{
  "intermediate_size": 512,
  "rope_fraction": 1.0,
  "bias": "none",
  "max_seq_len": 256,
  "doc_mask": true
}
Each number is 50 + 10 x the weight over its row's rms, rounded and kept within 0 to 99. Layers, rows and columns count from 0. The size before them is the row's rms in percent of the matrix's.

# q: layer 5 attention query, 256x224, rms 0.0996, rows 13-18,77-82,141-146,204-210, columns 0-223
# k: layer 5 attention key, 64x224, rms 0.0928, rows 12-17, columns 0-223
q204 069:55 54 45 43 61 44 62 74 54 56 65 52 39 59 67 55 59 47 78 60 39 41 45 59 40 48 45 41 55 64 50 44 35 65 45 51 57 51 66 64 35 53 46 51 43 34 61 44 50 34 56 20 53 61 48 45 54 49 48 37 52 60 58 83 46 36 51 47 39 51 55 43 57 57 65 53 45 59 53 65 53 65 71 38 52 58 52 52 49 39 57 29 56 62 58 48 63 53 64 43 67 42 65 53 69 61 52 45 31 60 56 66 46 38 45 53 27 60 36 38 49 43 50 49 56 51 46 34 50 61 61 45 56 50 42 47 56 37 49 55 49 53 61 43 71 41 47 41 44 54 39 60 52 53 50 34 42 58 43 50 54 48 56 70 59 57 56 46 56 56 34 72 38 56 54 58 63 53 49 50 67 43 47 53 41 63 52 46 53 50 42 41 43 54 46 46 44 50 41 60 39 54 46 48 46 43 47 54 50 39 38 45 28 34 45 43 36 44 50 72 35 40 47 36
k12 077:47 63 29 55 39 35 69 39 40 38 56 33 41 37 31 43 49 64 71 62 50 46 58 56 45 47 50 47 44 55 53 36 31 63 30 57 39 42 62 43 37 52 52 54 52 36 50 36 57 43 35 45 62 43 64 43 41 43 57 49 40 51 58 55 51 56 59 46 68 22 49 64 48 47 47 56 36 32 56 41 75 57 51 38 41 66 53 40 39 67 56 51 46 47 45 65 54 39 32 42 57 50 49 54 44 58 46 42 44 46 51 63 44 43 64 64 48 55 50 52 50 36 53 62 59 50 79 51 43 61 57 51 56 35 66 49 53 44 31 40 62 64 58 41 40 52 41 43 60 57 60 69 59 41 57 57 48 51 52 45 45 61 47 37 34 52 47 56 49 67 42 55 57 45 46 37 62 57 44 49 56 57 39 49 54 46 55 31 40 47 55 60 58 52 54 57 46 57 48 72 55 26 42 58 43 53 57 37 48 35 44 37 37 53 57 38 53 62 49 51 37 44 44 29
q13 096:55 40 40 56 44 33 59 52 67 44 61 47 33 42 55 48 38 49 67 41 33 59 63 49 57 54 55 30 49 45 31 38 42 40 33 61 37 54 40 57 38 52 49 39 40 39 32 42 44 52 39 30 51 42 45 53 62 38 50 43 39 57 62 62 51 47 55 66 51 52 54 50 52 56 40 68 54 43 37 32 57 51 48 37 35 60 58 48 52 58 64 33 67 59 34 55 39 41 66 40 71 41 49 38 57 55 56 64 45 59 42 40 47 28 33 44 29 68 49 47 41 51 40 36 58 59 55 46 44 45 52 59 36 49 45 46 53 51 41 52 48 60 42 47 59 59 48 43 51 45 43 62 38 54 52 48 53 61 49 23 60 54 54 53 45 57 55 37 29 68 63 59 54 46 63 50 51 60 44 54 60 56 59 60 59 60 34 42 63 75 46 56 65 67 56 49 51 46 42 48 36 43 44 52 63 47 52 32 46 46 55 37 52 33 54 48 68 54 39 65 60 45 33 52
q77 077:56 39 67 56 45 43 50 46 53 41 60 57 59 39 47 47 55 39 58 45 38 48 50 60 37 32 60 41 32 51 55 61 54 59 49 60 43 53 47 32 33 67 53 48 47 60 46 57 53 55 43 45 54 51 58 62 64 43 50 54 40 42 62 50 44 52 64 55 45 71 61 69 55 70 40 53 39 52 45 47 50 55 56 47 51 58 44 51 59 42 44 47 44 45 47 46 55 47 37 39 64 47 33 51 44 54 59 47 36 58 37 41 31 37 43 46 37 49 43 46 45 52 31 46 46 38 60 68 58 27 41 48 34 44 40 45 39 36 56 44 42 38 30 48 72 48 34 40 56 47 45 54 44 47 45 39 36 46 71 54 64 31 73 30 65 48 49 65 39 34 58 52 60 38 68 26 44 52 38 48 48 51 35 66 57 47 49 23 52 59 49 53 62 62 57 49 56 54 63 54 63 42 35 67 55 40 38 26 41 53 48 46 44 62 53 53 57 48 55 51 37 59 53 63
q141 109:76 48 39 46 61 46 21 56 54 23 51 52 66 37 62 44 40 46 51 46 50 40 41 59 55 37 52 39 46 60 65 69 55 66 44 50 47 46 66 58 47 42 51 47 54 67 44 54 57 71 28 34 52 44 39 55 41 59 46 43 46 59 41 43 52 37 56 37 49 65 40 65 46 62 41 59 50 47 51 41 53 64 63 64 51 39 40 47 42 42 55 70 57 37 53 41 53 53 45 50 50 37 48 55 61 52 59 46 50 67 44 54 22 42 38 52 56 48 46 60 45 52 30 49 49 43 52 60 51 42 37 58 49 52 59 41 58 37 43 67 58 31 35 56 49 55 52 40 39 62 36 52 46 49 54 36 55 48 61 32 61 46 53 29 62 47 27 51 61 38 59 61 85 56 47 46 63 57 44 43 44 42 41 47 55 42 68 47 55 47 58 49 51 40 42 41 54 37 54 37 60 41 38 48 66 54 52 47 44 50 44 60 46 41 49 65 49 41 59 45 56 57 51 63
q205 068:46 42 63 52 55 46 45 55 38 56 48 51 48 57 63 55 41 36 43 39 55 50 52 47 55 37 59 66 57 35 43 68 54 33 50 58 49 65 14 50 56 52 42 53 35 46 54 64 44 66 51 44 63 36 43 47 61 51 55 62 60 61 68 55 44 46 55 53 64 52 52 50 55 42 65 45 45 48 46 60 57 61 49 44 55 46 49 33 43 66 43 47 63 42 64 36 51 49 49 50 56 49 61 65 48 55 44 56 41 60 60 45 66 54 41 54 36 39 58 41 39 47 50 44 79 64 53 40 64 45 49 64 36 60 47 43 50 57 72 42 42 57 51 40 52 58 41 25 45 68 36 58 37 53 52 56 48 50 44 44 57 54 31 52 41 56 49 54 52 39 49 33 41 50 56 39 43 50 46 47 41 63 60 68 43 64 46 74 58 37 56 52 70 26 65 40 45 48 54 32 51 36 69 60 38 47 56 60 68 52 36 52 53 38 49 49 48 65 50 44 61 72 46 44
k13 077:59 48 38 39 49 54 52 59 41 61 50 56 46 41 37 56 75 38 41 56 65 52 69 38 35 43 42 68 64 48 47 51 60 51 57 46 42 17 60 57 57 57 54 51 53 42 65 52 50 46 56 58 51 53 54 49 49 53 52 61 34 54 30 44 54 64 34 49 56 39 76 49 62 42 59 56 54 44 39 42 41 30 33 50 52 56 51 69 60 30 57 48 66 42 60 57 29 51 57 33 42 52 38 59 46 66 48 59 60 55 66 68 69 62 48 49 50 60 38 40 38 43 61 61 53 46 63 54 56 41 45 50 50 38 47 65 45 59 28 53 41 44 69 50 47 45 58 42 57 42 63 52 42 55 53 72 40 34 51 61 48 75 41 49 56 26 51 44 48 44 55 55 45 40 51 55 53 52 32 40 56 48 45 48 39 48 46 50 44 39 60 52 40 50 55 65 49 50 65 42 67 42 49 70 46 50 46 38 55 66 45 51 57 49 49 49 56 61 45 65 50 34 57 62
q14 097:29 51 65 40 54 55 54 46 41 62 30 54 44 50 43 49 63 60 46 55 66 50 67 32 48 58 49 62 54 48 30 45 63 52 63 50 54 41 45 50 52 43 56 50 56 35 79 55 50 18 61 56 59 45 58 55 35 43 47 60 47 49 48 39 35 37 71 56 60 53 39 47 58 48 52 38 53 38 47 64 48 47 56 54 64 44 50 60 70 62 24 48 49 51 50 43 54 45 49 51 37 60 44 59 51 47 50 30 58 55 53 54 42 59 57 39 68 50 47 44 38 50 46 42 37 53 61 73 42 58 51 37 53 51 45 51 35 58 68 33 44 59 63 34 33 45 47 41 57 41 57 61 54 43 50 58 47 54 36 53 43 53 47 41 40 47 54 34 43 48 38 50 49 55 44 52 46 52 44 38 55 48 32 40 52 56 46 62 48 38 57 46 69 43 46 55 41 66 57 70 45 55 59 26 69 73 27 40 50 37 43 69 60 52 55 50 38 50 45 42 57 58 59 52
q78 095:40 61 54 46 59 49 42 39 39 71 50 72 35 55 57 50 42 54 65 54 53 60 67 46 44 65 44 59 63 54 43 43 46 56 46 65 45 60 52 57 38 58 49 61 48 44 49 43 44 36 47 45 66 57 46 43 39 36 53 51 42 64 46 43 42 44 53 66 69 50 49 33 59 45 53 62 48 40 57 48 36 57 46 44 62 40 67 48 49 79 49 53 40 53 62 59 59 43 58 68 45 73 44 50 58 48 42 44 37 58 43 48 66 55 62 44 52 52 59 55 40 49 60 63 49 52 52 44 59 60 59 58 51 57 50 56 49 59 47 38 42 62 47 41 45 39 50 65 58 30 64 68 46 56 53 53 63 56 48 44 47 82 51 46 37 45 57 45 51 48 46 60 30 60 46 64 39 50 61 45 56 64 60 38 64 59 49 39 39 53 55 40 62 66 53 61 56 59 64 54 26 53 75 43 52 63 53 58 47 59 40 57 47 44 62 48 40 26 37 39 63 33 47 28
q142 114:45 69 63 58 47 58 64 43 31 65 50 43 24 46 39 42 63 65 49 60 51 67 54 41 51 63 59 67 51 38 32 43 64 37 49 49 40 65 55 47 53 58 45 48 33 33 53 35 35 27 61 60 54 50 67 54 52 40 50 60 52 52 45 53 39 46 60 62 53 51 50 47 62 42 56 46 50 56 35 80 40 38 47 46 65 75 40 64 58 65 38 35 52 45 44 52 67 42 43 47 45 55 36 61 49 69 53 50 44 32 57 51 46 37 61 45 44 42 43 48 48 58 72 41 30 61 59 53 47 51 49 47 49 41 39 51 48 54 53 28 55 54 66 47 48 37 42 63 51 41 63 59 45 43 39 47 40 38 32 64 48 59 54 52 46 51 55 33 40 42 34 45 32 44 44 50 35 51 52 42 62 49 42 49 40 45 33 49 45 50 52 58 59 50 40 51 53 59 56 57 39 57 45 28 44 65 56 56 58 46 63 48 55 68 67 42 48 56 47 51 51 60 40 43
q206 084:57 35 67 43 36 45 56 34 43 50 38 59 56 47 48 47 70 42 37 42 51 42 58 43 44 65 49 61 61 51 46 73 63 27 62 54 45 55 51 52 49 42 48 36 65 39 43 49 49 45 58 61 36 40 67 51 30 41 43 67 61 52 45 53 54 48 53 54 39 56 51 37 59 47 49 47 58 53 44 55 61 24 39 49 42 58 43 64 54 50 51 67 33 51 48 59 49 61 54 47 53 50 33 44 44 47 44 46 61 53 57 44 52 56 38 52 61 40 45 50 51 55 49 51 49 48 51 56 38 49 31 37 51 56 51 46 52 67 51 37 51 50 55 46 41 45 56 65 29 27 68 51 59 61 32 38 65 57 43 71 34 41 59 43 52 49 52 53 33 40 64 52 81 44 50 48 41 43 63 32 43 45 55 38 52 34 40 35 60 60 73 44 64 52 39 66 57 60 46 65 46 63 62 38 64 53 47 40 35 53 62 46 56 56 49 39 53 63 54 46 59 40 59 71
k14 089:41 39 55 30 39 36 60 50 52 45 47 42 43 60 53 55 59 43 44 45 45 44 69 69 50 45 42 41 51 50 26 43 42 37 59 52 61 40 44 71 50 50 64 52 57 54 49 47 40 44 73 47 48 64 42 28 60 38 29 58 61 30 54 62 42 52 54 43 46 50 58 37 47 65 45 54 60 61 55 56 38 61 49 48 63 47 55 59 42 38 51 51 55 63 61 63 66 43 60 48 48 49 37 35 69 50 57 61 47 44 57 22 49 57 37 60 47 51 38 45 65 58 37 43 37 37 27 31 42 43 61 36 45 53 37 56 69 54 59 53 47 36 52 64 66 46 60 45 39 45 36 44 49 50 35 40 47 52 48 53 58 42 52 55 52 64 44 40 59 44 51 54 47 38 51 52 41 38 48 49 41 53 48 42 52 50 35 63 72 48 54 33 44 55 55 47 38 42 53 55 33 71 60 37 55 30 43 54 50 47 70 43 62 48 41 54 70 65 53 37 43 44 45 48
q15 115:55 44 55 59 51 56 49 53 60 58 37 47 59 47 50 52 52 30 47 57 51 37 52 69 41 50 37 49 28 61 59 50 38 53 53 50 56 48 46 63 36 64 46 51 45 41 55 53 61 61 50 68 51 59 45 50 44 49 50 43 54 40 55 39 67 58 32 65 69 45 68 61 48 40 57 40 29 49 67 66 63 44 43 57 40 44 48 51 59 49 63 67 31 46 60 52 36 56 51 63 58 56 55 53 46 46 53 53 63 75 27 54 53 72 72 48 44 49 45 52 43 65 63 55 52 27 43 41 52 42 42 39 58 39 57 47 67 52 47 56 55 41 56 55 45 57 79 58 54 69 40 53 46 41 49 54 44 54 64 48 34 35 36 56 51 44 38 61 69 44 52 38 51 57 49 41 50 52 35 44 27 55 50 58 49 40 66 55 40 48 49 42 36 37 61 45 46 45 40 48 61 49 50 67 43 45 61 62 31 53 47 42 46 56 30 58 44 63 50 27 54 56 50 65
q79 102:50 50 68 50 51 57 45 58 57 50 32 51 50 64 49 56 66 37 40 69 56 36 53 51 52 56 50 52 37 50 52 44 47 44 72 36 50 60 50 49 55 57 53 47 52 58 56 50 50 50 66 65 28 33 53 70 23 64 67 59 50 59 53 40 51 42 34 55 70 35 61 62 30 33 55 50 47 46 67 64 53 43 61 53 36 29 59 54 43 55 53 47 36 54 60 57 35 53 53 69 59 60 44 48 48 38 26 68 62 47 55 67 47 64 68 47 53 45 42 64 62 42 60 50 59 62 56 51 41 56 26 48 61 49 63 59 64 45 53 37 63 36 60 52 46 57 61 47 59 51 51 51 47 36 54 54 54 43 56 44 37 47 39 57 45 52 40 47 69 63 46 32 60 62 46 52 52 48 50 28 36 41 53 40 61 45 62 55 43 41 50 51 42 42 67 47 46 38 36 46 61 49 50 40 56 58 65 51 49 40 44 47 54 59 31 57 55 64 49 39 57 51 57 68
q143 100:61 47 45 56 48 53 28 49 62 56 41 52 57 49 46 55 54 39 40 50 62 53 50 54 46 63 37 55 55 31 58 44 41 55 68 50 45 56 65 62 66 44 48 50 58 59 65 45 62 69 55 56 47 52 52 69 32 67 72 51 37 60 42 36 61 58 45 46 72 40 68 46 36 36 55 48 51 48 72 62 52 24 56 58 43 41 56 49 49 47 64 65 29 40 66 56 34 63 45 59 65 64 42 46 28 45 53 33 53 54 50 71 54 55 55 46 53 59 47 58 49 44 48 51 46 53 53 52 72 67 42 46 64 51 47 64 55 46 45 43 55 59 47 53 36 49 61 52 67 39 54 45 59 43 48 54 59 44 37 44 37 42 42 43 36 61 55 52 56 68 54 40 61 63 44 47 54 35 49 37 29 55 54 51 51 44 64 54 37 34 50 42 38 35 57 39 52 62 60 63 54 50 47 40 54 57 58 60 51 54 38 38 52 61 42 46 44 52 53 33 61 37 63 66
q207 068:47 53 50 47 47 34 38 48 56 61 44 63 66 38 54 61 45 56 53 45 49 50 43 54 61 53 37 29 57 57 60 63 37 49 50 49 45 46 59 36 46 47 41 53 49 46 51 58 59 49 50 58 51 62 60 48 33 63 50 37 62 61 49 46 31 47 53 38 49 50 59 44 54 40 62 48 62 46 57 64 48 46 35 56 46 39 47 51 39 32 57 80 45 54 60 63 50 54 62 54 40 39 31 65 58 55 53 62 47 48 42 71 41 66 38 64 55 49 39 64 52 55 52 44 57 42 43 48 41 38 42 51 37 58 63 70 54 49 48 57 49 33 44 43 43 51 75 62 37 53 43 40 63 36 31 58 40 57 64 53 49 55 45 54 52 39 54 45 68 48 49 65 58 56 47 63 52 56 54 54 51 43 38 19 36 32 69 54 56 46 36 31 46 49 16 52 61 47 50 42 45 42 44 36 53 42 72 53 35 66 53 46 50 53 32 54 37 60 54 39 63 39 51 52
k15 102:47 62 53 56 60 64 49 48 41 41 55 47 56 29 39 42 46 79 62 57 61 58 48 55 55 36 55 52 52 36 60 58 60 53 42 60 56 51 51 37 37 52 68 57 43 40 34 41 47 35 42 48 38 55 65 57 34 72 44 38 55 36 53 61 41 45 59 46 41 37 45 62 42 36 49 69 46 60 49 69 55 57 47 32 58 59 44 59 47 43 54 64 26 35 49 42 47 53 35 39 40 44 33 65 43 56 56 41 45 51 44 59 37 52 61 48 65 33 53 64 62 31 44 48 43 49 48 43 40 41 48 58 53 47 54 48 42 49 38 62 45 44 35 42 51 52 33 55 46 68 51 52 66 54 56 57 50 56 50 53 42 42 53 54 47 48 63 52 28 40 45 59 68 70 38 50 43 49 67 52 52 31 45 41 34 37 50 38 63 48 54 69 40 71 43 51 63 41 50 51 50 36 40 54 45 59 63 50 52 65 54 44 40 71 36 50 46 43 55 58 33 61 58 38
q16 121:54 34 32 34 41 43 59 55 56 47 58 58 47 64 68 35 61 46 67 49 43 49 55 41 56 56 54 38 49 40 42 34 54 42 37 64 54 71 55 45 43 42 58 27 56 33 38 42 32 49 57 44 52 50 40 37 51 32 53 52 47 64 62 59 57 41 51 60 36 56 45 32 61 47 36 38 51 51 38 50 59 57 53 25 43 63 51 52 51 61 49 29 47 47 44 30 45 40 51 46 41 56 56 44 57 44 56 45 55 57 69 37 46 43 47 43 38 57 57 25 51 38 42 44 47 49 42 46 38 59 69 38 34 55 37 35 50 54 45 46 41 69 31 45 44 48 47 42 51 47 53 55 44 49 27 53 57 48 50 26 61 53 52 51 58 67 43 44 34 59 46 62 41 49 64 53 66 59 52 53 45 48 49 63 58 43 45 39 52 72 58 64 54 57 64 52 29 52 40 43 37 36 62 39 51 27 47 50 40 46 47 54 51 46 52 55 55 47 56 79 54 40 48 58
q80 095:47 21 45 32 36 50 60 43 52 51 63 42 53 59 56 48 46 48 52 49 45 62 48 39 25 49 45 33 51 54 54 44 57 40 47 65 51 74 44 44 30 51 51 46 57 37 43 41 44 48 46 45 47 64 45 47 55 36 46 46 44 43 57 61 56 49 51 54 56 53 31 40 76 48 43 48 59 53 44 61 43 66 52 42 43 56 53 63 63 66 34 43 49 56 59 35 49 48 23 51 46 65 50 68 53 38 55 33 51 50 78 33 38 29 52 31 33 54 49 30 46 63 42 66 63 55 41 40 54 42 48 45 33 71 44 42 42 54 54 49 50 58 41 57 47 60 56 66 51 59 53 57 46 49 35 38 57 49 50 53 43 46 62 35 63 61 39 52 48 34 54 54 39 54 52 55 40 51 50 52 52 47 33 56 53 46 52 32 39 64 66 50 55 49 39 56 48 53 50 52 45 33 45 40 57 39 43 45 37 53 53 44 32 61 63 41 62 33 37 62 35 42 48 59
q144 087:52 61 41 26 43 58 60 54 46 45 50 54 60 53 67 34 36 47 41 53 58 55 43 51 49 30 53 42 54 58 50 56 65 62 56 57 42 69 53 52 32 54 59 47 55 47 50 57 54 56 48 58 32 44 53 35 66 52 45 45 50 32 44 50 47 31 50 57 37 64 25 48 47 42 45 34 45 50 29 41 52 74 46 48 26 51 53 54 51 49 36 43 35 56 61 37 48 49 51 54 34 45 52 46 72 63 50 46 51 74 64 31 52 52 48 36 51 41 50 33 31 63 57 55 64 57 26 55 40 30 69 49 31 62 61 29 58 58 62 75 47 51 31 56 41 64 44 49 42 53 45 60 47 58 48 43 52 49 58 58 63 45 44 33 58 55 47 50 46 42 47 58 48 50 49 57 51 45 38 49 40 38 35 60 46 48 56 48 48 62 51 54 52 46 49 47 47 40 48 37 53 41 56 56 59 52 52 54 54 61 34 50 42 61 37 69 41 49 60 68 39 41 60 59
q208 081:54 47 53 49 50 34 43 67 40 50 56 43 52 66 47 43 48 37 47 54 76 50 52 38 52 43 45 53 77 38 50 47 58 36 55 37 55 62 26 52 54 49 55 34 47 31 63 45 39 46 52 35 63 38 43 56 57 52 49 49 54 55 57 44 54 50 48 53 50 58 63 46 36 42 53 36 52 49 37 40 51 57 58 53 64 47 59 55 51 47 52 42 72 43 67 30 37 46 46 53 57 49 44 32 57 33 50 51 69 51 76 43 71 42 41 47 54 48 62 42 48 46 51 34 62 71 55 48 51 59 73 52 36 54 34 37 61 57 58 49 45 58 59 61 30 49 49 34 36 54 50 49 33 55 31 53 50 39 26 41 60 44 34 50 49 52 42 55 27 51 50 47 50 45 54 49 49 54 45 37 39 51 56 54 50 57 42 49 45 54 63 53 51 44 65 53 37 63 58 43 43 34 64 47 47 40 42 48 60 34 41 50 69 48 70 46 51 50 50 73 70 57 37 41
k16 100:61 55 63 36 48 43 40 87 54 52 45 50 40 41 48 43 55 37 42 42 55 39 71 50 61 51 49 51 64 58 47 58 53 37 55 37 42 34 61 34 34 55 51 44 52 55 56 63 53 36 44 48 46 31 50 53 61 46 50 41 55 53 47 61 56 54 38 35 46 56 55 44 67 37 56 52 56 51 52 56 58 46 44 50 54 45 45 52 58 47 50 48 77 43 43 68 47 60 47 45 51 34 56 54 59 53 42 69 64 52 49 47 54 62 58 66 54 31 56 37 42 45 56 45 35 39 58 62 28 64 41 38 53 47 29 60 43 47 53 37 34 45 70 48 56 51 63 46 34 42 29 58 44 44 53 58 50 35 37 52 55 65 45 44 59 48 46 30 39 47 50 45 46 37 58 47 73 46 56 49 59 37 34 63 59 60 57 60 57 47 42 48 52 57 63 52 60 56 51 49 58 50 42 58 52 43 56 37 45 32 62 36 75 42 64 51 51 78 40 64 64 44 53 45
q17 085:58 57 53 31 41 47 65 61 27 61 54 58 63 47 54 60 45 64 57 54 47 43 70 53 46 60 44 54 61 53 57 50 61 36 57 49 38 56 49 55 63 42 51 44 53 50 45 46 50 51 40 40 43 49 55 43 34 46 61 63 44 46 65 70 44 49 50 42 37 56 58 66 41 45 52 45 57 44 55 43 39 37 52 42 65 43 48 55 46 55 20 55 68 46 53 37 57 44 54 54 30 62 46 47 38 42 34 56 50 21 65 49 43 43 55 38 52 37 59 50 47 40 51 39 35 69 50 69 43 65 57 29 39 27 66 52 37 51 58 43 51 55 63 37 50 58 63 48 42 35 40 53 43 42 41 57 47 57 35 64 69 55 36 56 44 60 53 33 36 59 44 52 54 53 50 61 66 38 43 48 56 51 22 55 35 63 48 60 51 66 53 46 46 60 32 47 57 47 41 44 45 55 60 39 54 55 33 44 60 40 46 47 55 57 58 48 60 69 42 44 59 38 51 36
q81 107:42 68 52 47 43 45 61 49 48 49 48 48 41 38 48 52 43 71 58 60 43 64 74 57 63 57 64 54 49 43 36 53 40 55 33 47 68 55 62 41 51 47 47 31 50 31 31 25 57 50 57 57 66 36 37 32 38 41 44 56 44 45 59 49 36 55 54 50 43 54 62 57 57 39 64 53 49 49 46 48 31 56 49 49 45 73 41 64 37 63 35 41 68 59 43 50 65 44 54 54 47 57 51 56 40 51 46 40 40 52 48 39 42 50 61 58 41 57 63 43 35 51 53 39 48 58 48 70 38 67 55 36 42 30 50 51 44 63 51 46 49 62 63 33 43 42 42 40 52 39 57 65 50 43 20 46 44 60 46 60 51 51 47 52 42 65 67 32 33 49 48 61 40 54 57 49 57 57 49 38 53 66 51 56 54 67 53 51 46 71 39 43 54 71 45 52 57 32 54 52 36 53 59 46 47 49 51 56 37 50 61 43 48 44 50 43 60 65 61 36 63 43 45 35
q145 107:25 53 44 48 46 47 70 46 42 50 54 58 46 51 51 55 44 62 78 56 34 59 53 55 50 50 57 59 68 50 58 54 41 43 42 57 47 57 49 46 39 59 43 48 48 53 41 39 51 50 66 33 58 50 41 31 46 44 50 54 59 47 66 68 48 47 50 63 32 67 38 48 52 48 52 57 39 54 66 41 60 37 50 37 61 68 58 62 47 76 22 55 58 58 51 61 65 57 46 57 43 54 52 56 43 42 39 36 41 23 55 47 52 43 39 53 40 56 51 37 59 54 65 35 40 63 64 72 38 51 56 34 36 46 44 58 50 49 63 39 58 66 43 37 59 36 44 55 53 50 69 54 49 54 35 39 46 57 44 59 49 48 51 42 54 68 44 45 43 49 60 59 38 43 43 55 46 49 45 38 57 46 54 50 40 57 53 36 53 65 50 46 62 72 47 47 45 50 42 57 38 47 59 31 51 56 38 49 36 35 50 72 42 52 59 38 66 42 41 44 42 33 33 48
q209 087:69 52 55 48 58 53 45 35 62 42 36 45 62 36 34 58 37 55 44 52 46 38 54 49 41 49 52 63 48 58 71 66 46 45 69 48 58 38 50 40 71 53 54 37 68 61 51 54 50 50 50 65 52 50 49 51 53 61 65 38 35 45 41 26 44 59 53 44 60 51 45 67 45 51 47 35 48 33 63 65 51 51 52 51 44 46 62 57 52 55 46 72 44 52 49 57 44 48 46 57 45 43 45 55 39 51 38 45 58 39 50 41 41 54 51 45 66 55 59 53 56 52 51 62 54 51 42 69 56 33 31 56 56 45 76 45 33 49 46 57 52 26 34 64 39 58 54 55 40 50 54 49 55 44 62 61 59 59 47 54 38 47 52 34 45 43 54 65 52 56 75 65 68 47 40 35 44 30 39 56 28 38 51 31 47 39 54 45 55 57 51 65 42 41 37 49 49 34 49 55 57 57 51 52 61 59 52 46 55 59 49 63 51 56 41 64 60 60 53 30 64 28 65 65
k17 071:38 43 67 57 53 36 39 62 49 39 57 62 62 57 62 31 53 30 36 35 62 60 58 32 55 54 56 43 38 37 53 56 53 49 59 50 46 64 53 49 42 46 30 51 49 68 53 55 53 55 61 64 57 53 38 48 52 40 41 62 47 61 48 43 52 33 50 49 41 55 50 49 66 49 45 61 54 50 30 33 55 61 40 52 44 44 39 48 47 52 50 53 53 44 50 49 42 43 62 34 41 33 44 27 43 38 34 49 57 55 64 55 51 42 44 48 60 39 41 58 58 47 52 52 64 48 47 47 71 49 45 36 57 68 60 42 51 37 69 29 41 59 43 51 26 37 38 50 54 43 54 43 53 53 48 43 42 48 51 54 52 57 60 65 41 34 52 50 69 28 43 55 56 49 66 68 33 73 69 61 52 57 65 56 29 50 41 46 49 41 45 45 51 45 49 66 63 36 57 46 30 42 54 51 59 48 41 59 31 54 52 50 46 46 68 57 51 51 66 57 65 37 52 62
q18 109:49 60 46 65 59 56 52 66 58 49 32 68 62 47 36 49 54 43 48 55 47 49 43 44 50 42 39 57 59 54 54 61 46 40 80 53 51 42 59 47 48 50 43 61 59 58 56 76 61 48 50 62 42 48 52 37 37 53 56 52 38 40 23 42 62 48 41 38 56 63 55 56 49 50 66 51 51 50 62 72 41 30 43 52 56 44 52 63 47 44 52 71 44 58 55 46 51 61 24 68 42 60 55 59 64 55 60 47 71 37 48 57 46 64 64 52 58 64 40 44 52 54 43 61 58 33 41 48 60 48 40 60 54 59 43 65 48 57 37 52 41 38 62 60 65 45 72 52 52 40 47 42 67 54 44 61 66 49 53 58 47 44 42 47 56 40 49 58 66 52 68 45 50 61 40 39 63 25 44 56 48 41 50 39 44 46 66 48 41 49 57 40 26 53 40 48 55 54 55 46 59 62 33 43 64 56 49 48 53 51 45 69 53 60 37 58 39 63 40 49 56 63 70 55
q82 100:63 65 46 63 70 52 36 68 59 48 54 63 51 53 40 45 60 38 50 63 60 39 51 63 58 46 60 44 56 60 47 55 63 53 58 52 32 45 57 49 46 57 51 66 61 66 58 76 61 49 36 60 56 43 37 45 56 59 58 52 48 32 33 31 45 41 41 41 59 35 39 50 52 54 59 57 51 50 51 43 46 44 46 48 55 33 48 61 56 36 57 56 45 21 47 48 50 53 42 46 34 48 55 48 63 58 58 51 64 54 61 74 49 65 58 44 50 59 38 55 55 39 42 64 52 42 55 44 56 40 51 50 69 58 66 68 54 39 40 47 40 34 46 62 48 54 60 63 60 59 43 37 58 42 48 42 42 28 48 42 49 55 38 46 61 33 53 56 56 54 44 48 40 68 51 44 65 24 33 46 36 38 36 49 60 47 57 57 51 42 43 46 30 36 47 50 64 45 62 49 63 41 37 61 59 50 61 55 53 57 46 66 56 46 32 61 39 45 60 41 51 59 65 64
q146 076:37 71 58 50 56 40 52 37 36 56 54 62 54 47 40 62 67 49 46 53 35 42 66 38 69 44 44 51 59 55 59 53 54 36 72 38 64 55 66 45 69 52 58 51 37 57 50 64 38 31 52 54 49 62 49 56 40 62 56 53 53 60 43 47 54 47 57 41 53 48 72 56 56 53 48 53 61 61 52 54 38 22 48 64 76 46 66 52 59 49 68 67 55 31 58 57 33 55 51 46 52 36 49 46 55 54 53 55 55 33 37 63 49 47 59 45 47 71 61 60 50 46 54 56 48 27 59 49 65 67 57 48 82 40 44 58 47 68 26 49 40 39 59 57 36 40 59 51 59 53 60 40 63 42 56 53 44 55 38 46 47 51 44 54 51 51 64 45 48 67 53 46 60 54 43 58 46 32 52 41 38 39 54 41 54 54 41 69 41 45 54 42 39 50 38 56 46 40 63 61 43 57 62 44 42 52 56 53 43 51 62 58 54 49 55 47 36 47 55 57 61 68 59 53
q210 066:66 43 50 40 61 51 46 44 53 44 33 51 45 54 36 56 67 58 44 54 52 48 48 60 47 53 57 48 41 61 46 41 46 33 61 49 47 56 64 51 51 57 47 49 58 58 48 61 62 57 47 59 27 49 70 35 44 47 60 39 45 31 44 69 59 54 33 43 53 45 50 55 49 59 65 47 53 59 57 38 50 57 56 54 66 45 63 46 65 57 77 56 50 44 53 58 49 66 38 41 54 52 47 52 57 56 46 38 46 53 42 46 43 50 45 59 55 52 31 63 60 64 40 60 57 39 61 64 41 45 42 80 40 50 46 54 62 41 36 35 41 55 45 63 51 62 58 78 43 42 48 39 63 39 45 57 53 62 50 62 48 43 57 53 56 48 34 71 66 73 44 54 48 54 45 34 58 55 42 51 48 38 44 38 45 62 34 45 60 59 48 59 38 33 42 47 43 47 48 52 54 63 30 41 81 40 59 57 39 33 33 40 59 33 60 52 53 55 62 58 45 48 61 57